From a checkpoint of a small transformer trained on Wikipedia.
Size: width 64, 2 heads of 32, MLP 256 ReLU, vocabulary 2048, 1.01M parameters.
Training: a variant of Muon for these matrices, 150M tokens, 8178 steps.
Each number is 128 + 32 x the weight over the matrix's rms, rounded and kept within 0 to 255. Layers, rows and columns count from 0. Numbers have three digits each.

# v: layer 8 attention value, 64x64, rms 0.468, rows 18-32, columns 0-63
# o: layer 8 attention output (transposed), 64x64, rms 0.446, rows 18-31, columns 0-63
# q: layer 8 attention query, 64x64, rms 0.413, rows 32-63, columns 0-63
# k: layer 8 attention key, 64x64, rms 0.449, rows 32-63, columns 0-63
v18:153113118137120087075146097139148102160206043134136181093147102098150077164163159141171129109160153110127148078097127116162138116162139133137133124169131133137111130105119112148098159119127086
o18:160142096103139119118120155079104149145252100119160181120115122125110079117137111128115170127175078131114097110139092165131157125102139116117125090104177118128106118110092095147086164149150125
v19:170208094130152127137106143137136074078156138083145132095115116131096123179135124125141136136140152142111060198093139157099155149095108109144159109128185089112140069112104130095109094152128117
o19:119155161080144080104090111151131133161107142161182144136145070116086124139188135110068104143130129084096127152138155125108125080148172151138117126119162121155134157142080195200095131130123131
v20:129140205147118179135106155179115142183087148159108127160151181105127144136162146188116101063110160154066119115148098121114119104111124125168138131129150153197101125120175141125108097110100196
o20:081107122113095141122108204178178109124116136086110182165178158131108132162164099207109127107077085085118121158128068162145111084099110104152149155097148168141078073080170097141139098155114135
v21:094151031167117091099144126144131125147084129134137126156126169073068137123190174131139152116143134114179152140068140107100117122109162146116154151128118168146135152123187135111157139057196144
o21:143113139118105154071110142110089171129134125114139159108134077086138104098161145103180109077120090131146132104131125105120098058137133073142168164166168114130150054113092102162166107112178144
v22:099159079198094080070115145136109123134118110106102109158111170087106136172151115172108124127168148142140161178097129185115203153154136096059074128050209164182166110203061137100172087139111150
o22:083139102135066094122122135106114127161096099128096071146087153167156150152136097139113105139150157088150153173152153144160126159136113164097098140116186093200112165105074160140088144074120180
v23:175169139114117109082136121181106139157115097100178154123085120098135128128146131078083119091129104167126140108102157133116124171111085150129126166144178139148167127135155189146168118065130161
o23:133182117107162080117080088138096115106133125094170131115147152097090071122132120083158101174115142197082152135135088131103094140127082108111110112186114132158086140105114147149163076136178123
v24:120167127136075126159130121138118146129149139054154137119174146099169172134122119175157073146123070155186124120132127180125099139153114134160106080131139111107116142119128142126167173099142123
o24:104111105126119066160160119118098073088125121169171163144096137141120163180141132150119081120120131140156178159164186145091114150165159118124123146140153166127153144106141165137160158073144107
v25:147116082134118155077146170144160111136106128163136169091110149103157102140097161101107139147115090146101126074184150150060193129160171142143074095202179146128117141161122148113110128150131159
o25:149121086105114177073137137103127128122082119124095116109084174164145112151114130116105109124183157174102066149068070153116167122143136144117085070156125088136126109096119107107122164212129117
v26:104113116163141152137131158126175115121114113181131108202132102158107128168162140166105096140093117183135080163129134117136144183129150149083146136154146056132172125072151131149119128141135101
o26:148159146166147162122043152123078165099155133146127114181164060187075137104101123123157091147155087163151120121130112161147101105117108102130135142115152083086146151108117116158139120080099072
v27:121142103196121138126169122139153108088213165111125140102136174090133180133151149097110099159086055140095152128147112142117117120114106114093170137122132137138146133146047089153116124071099087
o27:115098123127109092130172215096132107162147184145115127122102170106109101112090178140167023160112077127100159096150135142109133103151130134082116193096129104153129133113087124180108116112139146
v28:194102146136085160134149123156091136142163138121134100113136097126128107143125183109180140129140090090117088197116188116167159140153118132098093107107106116079091175092166159143155072156143118
o28:174090129106115097149128128127117151121199186109130108073047079072089111169153154172175114129148119109171084129127134128154138195122062143123123106136112091119080149124147125141107140123126069
v29:165095090110079130080142116100178093098139092191102137138137187126165120079114130129108179117182105161136119115138154058146153116130118100094151188177164139148164170128163086097111135165115212
o29:074130107079140208128139141109106215106118191071081184109139118141137072103070141124085143093080112098084156130074084114168178055112086151112155102156124033095120119084170075094156133202110132
v30:082150105142093145182161153150067127073069132155119082144098144135170112129138109069165141145208113082122087094101139138146168140089149171091122184077132098115107066127052094113148138122128156
o30:047116119138168121110132172122123126102057153088139101098137124114181137121123133110144128154137107126100165103115090126157153156081191152124127114129146148076133139142071131129114133118099118
v31:147161110156151062146137149194156116108125120137106169121141158096080151125186113127143157128119149185097090189136175159070098127122160131158111153137130124138162086158137200140147100073106105
o31:138130145112131111095108154158142169081120089137161150157153102139133118092217128110139143120116193116152077151170156168130133081157142129127121125147086114128069093101180135162126088073068076
q32:126110130150189153104114108084162086158110175158109117106123126108072155121118158113128171154138124125093143099145167137138070119124118153121103144130107171132122108117090134113163143124120127
k32:100152172124100132142116133112149107116123128132117136114130140139140131098123146148139140125107118128126109113105156067134138132144155164083148182131165140127141112142187154078144146153128111
q33:109125154120133079058151081075101116134103060118105121126156147101117167161149133115102130096125136115074153076140095126095106131074168135082112150136129128111158128058115148125146114140096085
k33:148126135119137102156136140144124127114143143100149126156102134130142132114107104102132103157154155117105155105130113150136156103159136137147134113098137134109125143144102129119117098127167183
q34:098161112121122082156085124108113151093132130148090124123142128144093087140104128126129116154125129141169180139132129082122122161112113136095130128177115076117104136158118146173138109076147141
k34:123093133137128152133113122126121163120107112149143107127177110117098090122159169143153136107130108123144088155118130118133112112105129156095128153176138093183132107115123119119130096133106079
q35:186138143137158159153101228128100214159123153028130144135045116141084085157068114106140130142163127163161158145048118133106123171105095131100073094119133048136073131169083148159147127141123095
k35:077102127165148218126112148117104172147114128117131108124177131135090062038117173146173124110137067145164068152101153070117069135120139170126106118131129130147122090136139108125116096142133090
q36:087112133129112118124193062084183059053165049168149097084195084109222158142192109138149130077074106180094164152230151105144099076135158142116114107125137143097179111084140119122111139141131151
k36:090194161132088124123079095153130152090219167058112135144122165209079184150124040139119122140104089168128171220088149158097173198135170098100131075087163177106097151141052145085109132150156090
q37:112082126142103193127125070128124137107111066226089061076204132158181040107221152172121128086085102093127077163242185121147103122134118134118118116134154209143171097104231103085123166113104194
k37:128149151107171168116073125175123115090097166099112157130131131162165179122013026110123113169192176114066200105143114246146109118147085133175178066069092116066132136120111153133148128133148135
q38:069069002145152167185148140126148092178118177111113113113112083181105042149108119088162098098113138095125119177105099084119129123183127190120074073169137060112171084135208157095134093140133132
k38:125104063159121054149128116171137104117124127094108069190144176079158168049161131169174126120082175113090115100121155101127138114101179139113096188034171141131171172084097110124158153115093166
q39:127112163133130128122170123141164204096096093156140135122117091117122128153081110139123127156133114126150064125123115126130153134180130096138162153142108119157092131162153207139085122084127193
k39:106097193162146104162086134086111123133116069132151193136074115162149154203163168158160102115155142107131149143102147163108151118137127131091140165116117115148180155104111100126150135151098153
q40:133148108142072122122134109146094128095105115131124100148125136124120139132138132094136133110120138165131122126132101157117140167116132181114103208122136182128107121111103154149157147118093143
k40:100126140101111137147158152146103118150144096110172114129118110129140129108132178119102092061152147103139129131143081157134109108134108136159142138077094133135138127147100129152114152133145153
q41:144109075108135092130128103150196111069115102204158116094113122107115129084172152145087137141176140096131132132118124177121119130154106083123123163154172154108144155103133156154132094133138106
k41:124138098153164150092163054129114123132179141093097114107093129097154143151163126121159106101096124112138089138147151122133161157124130142112129138091161128106192137061121145120142115123104129
q42:188135141101090153136122192086071209201184153053090163126090108125081118149072167152155114132144081151162123100055177127116169179085123125099100152126135094131085102110132109130170130102128115
k42:110145143129109165109119181119124178100121130130122134151168124158121094116121159169141178118142108115149133149110138120186068100121099116116108084131096106134082150125136123115156120178143096
q43:148144185165172136096119159153166139091125114110188163145129124142148155102141071124101130132087147101151103090138114176162077102116124117181161106088128124070156099051129092052128120174122118
k43:115152145133099076144119108133143154123189162067118134167106117138162157134110084129101129119136118152104119092123148160112151147130144109138144121054159157092130128118111135090121160141128143
q44:066130064135117087146149084139123061142120138109148152144105174093074164157116059120149144203123152109069106155122043121113134148129213147075102079128120104118141161211112184189132129093154138
k44:111085131152143117142200132117147098161120138143068125120173139035129086098093204167142142101127112119163113129180117086129135127150168119104113140154119095194083139108158105155139068136100168
q45:119139078168082067117159216151107163145135158161169124153047127111121178137134197120123154211162155171141084129073082116120156139152123148065109202141104135138116192116098162156082155109111159
k45:152122116059095086147179103090133051143142052178046136126113163000099091116139166163106097118155137140154125133121055058110161226091171146051111156228142100136099169144140145164161091140176125
q46:142140119089139176145101132093077147102159107153124143151109138066137102113150144150098128141115148155165108151092123153109136143169163150094210102144166146147152135175162163077120164166112135
k46:133100107142089132098137112085095126182149119067129177145062103088180119123097137095153103094074096145131159095122191168131141180150117112100116138129147169113190118132055143166095147123135098
q47:125112087125157115170122133117110112079178154177125090139119121131151150128130109133130075173124132142130178074112083132148119100139120112141120101125120157114122138190140133148130098176138125
k47:154080107150091138105118125100066135159114126203161121102105091129128120162165171112153102094134102098166084180190084197166119138088165154091098079109117088162184125165105081132024114093136061
q48:106137174102084111156168083127103149189101133197086114134139099085119092108122155161114111144154112040096121183177194148140125142089117135120071186089164109095081069205129095141170132084101154
k48:170129177088105101102134151187093176125125153085113155150092089145104127139111095116127106159177128128134165102133146125120134138173074147124114166075086107173153120111079131106131117148124147
q49:126149126088128098096145144070186070125108122131070183107132089152113186104113111128128141140074176115126169165124136086137109094081166106113124130083102120074100147154099145185119107160173186
k49:133100114100103110137122098111165122201121072133177149145109122120198088117185203173079127104107115120135150127139101097084115154147165138110115143148162142182118143090130126146086153178124133
q50:092146198030145085116153093118157118142196100164131086159130152150068095122162104112112121182112123110133113113132073123139150073141186171052144121110097102171092127098100171153073151159077196
k50:178095097163052119156160120077097091140093104163133081076085168121168163079169146113147080122078120174123137086149157034163109088102110103144108137110112127149126088133076131159095141090128129
q51:156118104111095121147084093132111144135107093134099141127155168160138144097149169094122139065112137096092105112146106093134085184071109106089111079134108134110131108133157136121119138146141140
k51:190085165127104182161101102126134162100138161068125183102111067135076138117123044029126086145130153163196173172102141164071116159070113115098164048141116174129094134164101127153099106131162134
q52:062150107174128122083135156128163165133148217124141124159107146124101098111101169079090118106129175140076165098119077082117136125110105130130137169109086153174081142131063134118127087119109167
k52:084066092148179179125119112119112094138143107162136063142149039144140106111188176117041109101145079066125078155124109063150066071174207146132114115073085113124157117068167106098113039150130065
q53:166132091203160138150096118156101092076093098146205104127119145184090077134121137163129168203135156099185140109128109156108203074086101143186169116183144099113101127105110096068094100110147113
k53:125136166124187090125150116101148179144158136096071116135125081087091118131105158127168157073104080159110079163137160086116105148118154094101123133153137121131128088152173176095183149139075149
q54:069104166079142219134111092114184142141104130134130117143160134118136097091181170157161141129147119119132140160143167192134127114155114105111147096108151146127154112101085151147144072055116095
k54:190149122108119132111082109109106124132132115155179147100038152162063150164118063113134134177076164129139187166075083174100108198125167097143089095122167159096107202186136133140126170162138164
q55:132115159102100176106145140121097159114152094194115172110174126110133142137101159101070131104146129086129148119155156134168144149135085166073168119107099134130076074216072145132121145120149134
k55:203166097121173127134155104108146128105130090160144122088044146140130150164103100144101141147119141138148123098083121111086129093089169124106117135132180114098143096163187143125122078082170190
q56:133149140138186141131125147156128170142158145142112068107166112155092131155134119119112123171109119098154102146149097147187157091146145175088176120125136165129101152136153084143088106127104107
k56:089110181169209082115108127156194154173181192074124171143126146138090085130117059141112116142171135133166141131070162167105139137149127086134095152141150145153114109180100111069092168133154140
q57:174146205144095188153161157164111169131070175144096084118170118138103125119161129127140118121137112129165139107081125136169150124100173073071150194121116150105122102146122093122081126143131093
k57:163116098101085143113125124183144086092129152092061137116133129132099194139024054135108133141189153094146118087172142137128089163112117117144131143164097106183073107118103148102126133112181156
q58:189094130101154139204126125114141131124109130156094101105105149144106089153089153148140110101145085131148095115172151089124111131133120135105142109103160127165093167142153113151132137149135052
k58:081117191106137136173154073132149138113097127149180090169160092139118067175169167192132135111119162022099061187150102158156109121076157187125122185096176136110175171039170127133118035099118104
q59:159097086103087166188084105178087120152126155181155100099119078139157128085124137156119096148139105076102125113101128084114171115130120126168159131124137161150148175142110121190146120133110065
k59:114156101101187095130131132136177134130165151059099180124112102103126198120085131149040143134171119132134151106078109052136127111163101089102141104100138062062160113151140164142143150134105200
q60:134146125146171123095119105074163192098051147065147122064106094097142127146121105128104152094102105108128148131129156077144090084144113084162137150139115087143128145086144122141169102085175099
k60:156135068164114128141142192077142136120157150130112196124140094121096121145155118107148120048084143111151105138134163094134132174076129118125159075116113119177149100131121105104077122106126123
q61:100136115085132117192110097074187148147130113099112123086097106145128150173079147145081179148067088111138125156139170134123062148189157122149158178134109113134191130160154136160126097104150115
k61:155169181089091033107125178097150094073069156100156087134130136107101149150109108089116124143151147141093117060175113171214103102153105131142148128127138106142108167128180147074099132127185161
q62:122080071142133135147139129071148103168140164140136131140110119151124151066150166191118195115125151082144108117091127147136173119139131102155124060111127156119134150134119166147140143122156146
k62:131151153142135151127128112116167128086162127110117162142125090192153147140202073157138132108101084054153138120100173140158182148139132126167195117111149060133160163125143132092156103124119089
q63:173075094107162061104125124147071102104163118151126111121192141153059095141133121100157154108115114071128163136088135073126170107122112153057099107143119130119192089114106101112137102142130136
k63:118153193087129147066137091166134155168144061122158119144144107105201084074145126129112078118076128102185115127209068159105075144115134115118200090178123155128121169163115111123126141165137116
v32:132099161183085148143108131165099106129069130135113120176125126115112124149127118085123170062132103088097102112115130109093107114165106125099130129069122149172079123092130146150086128116099072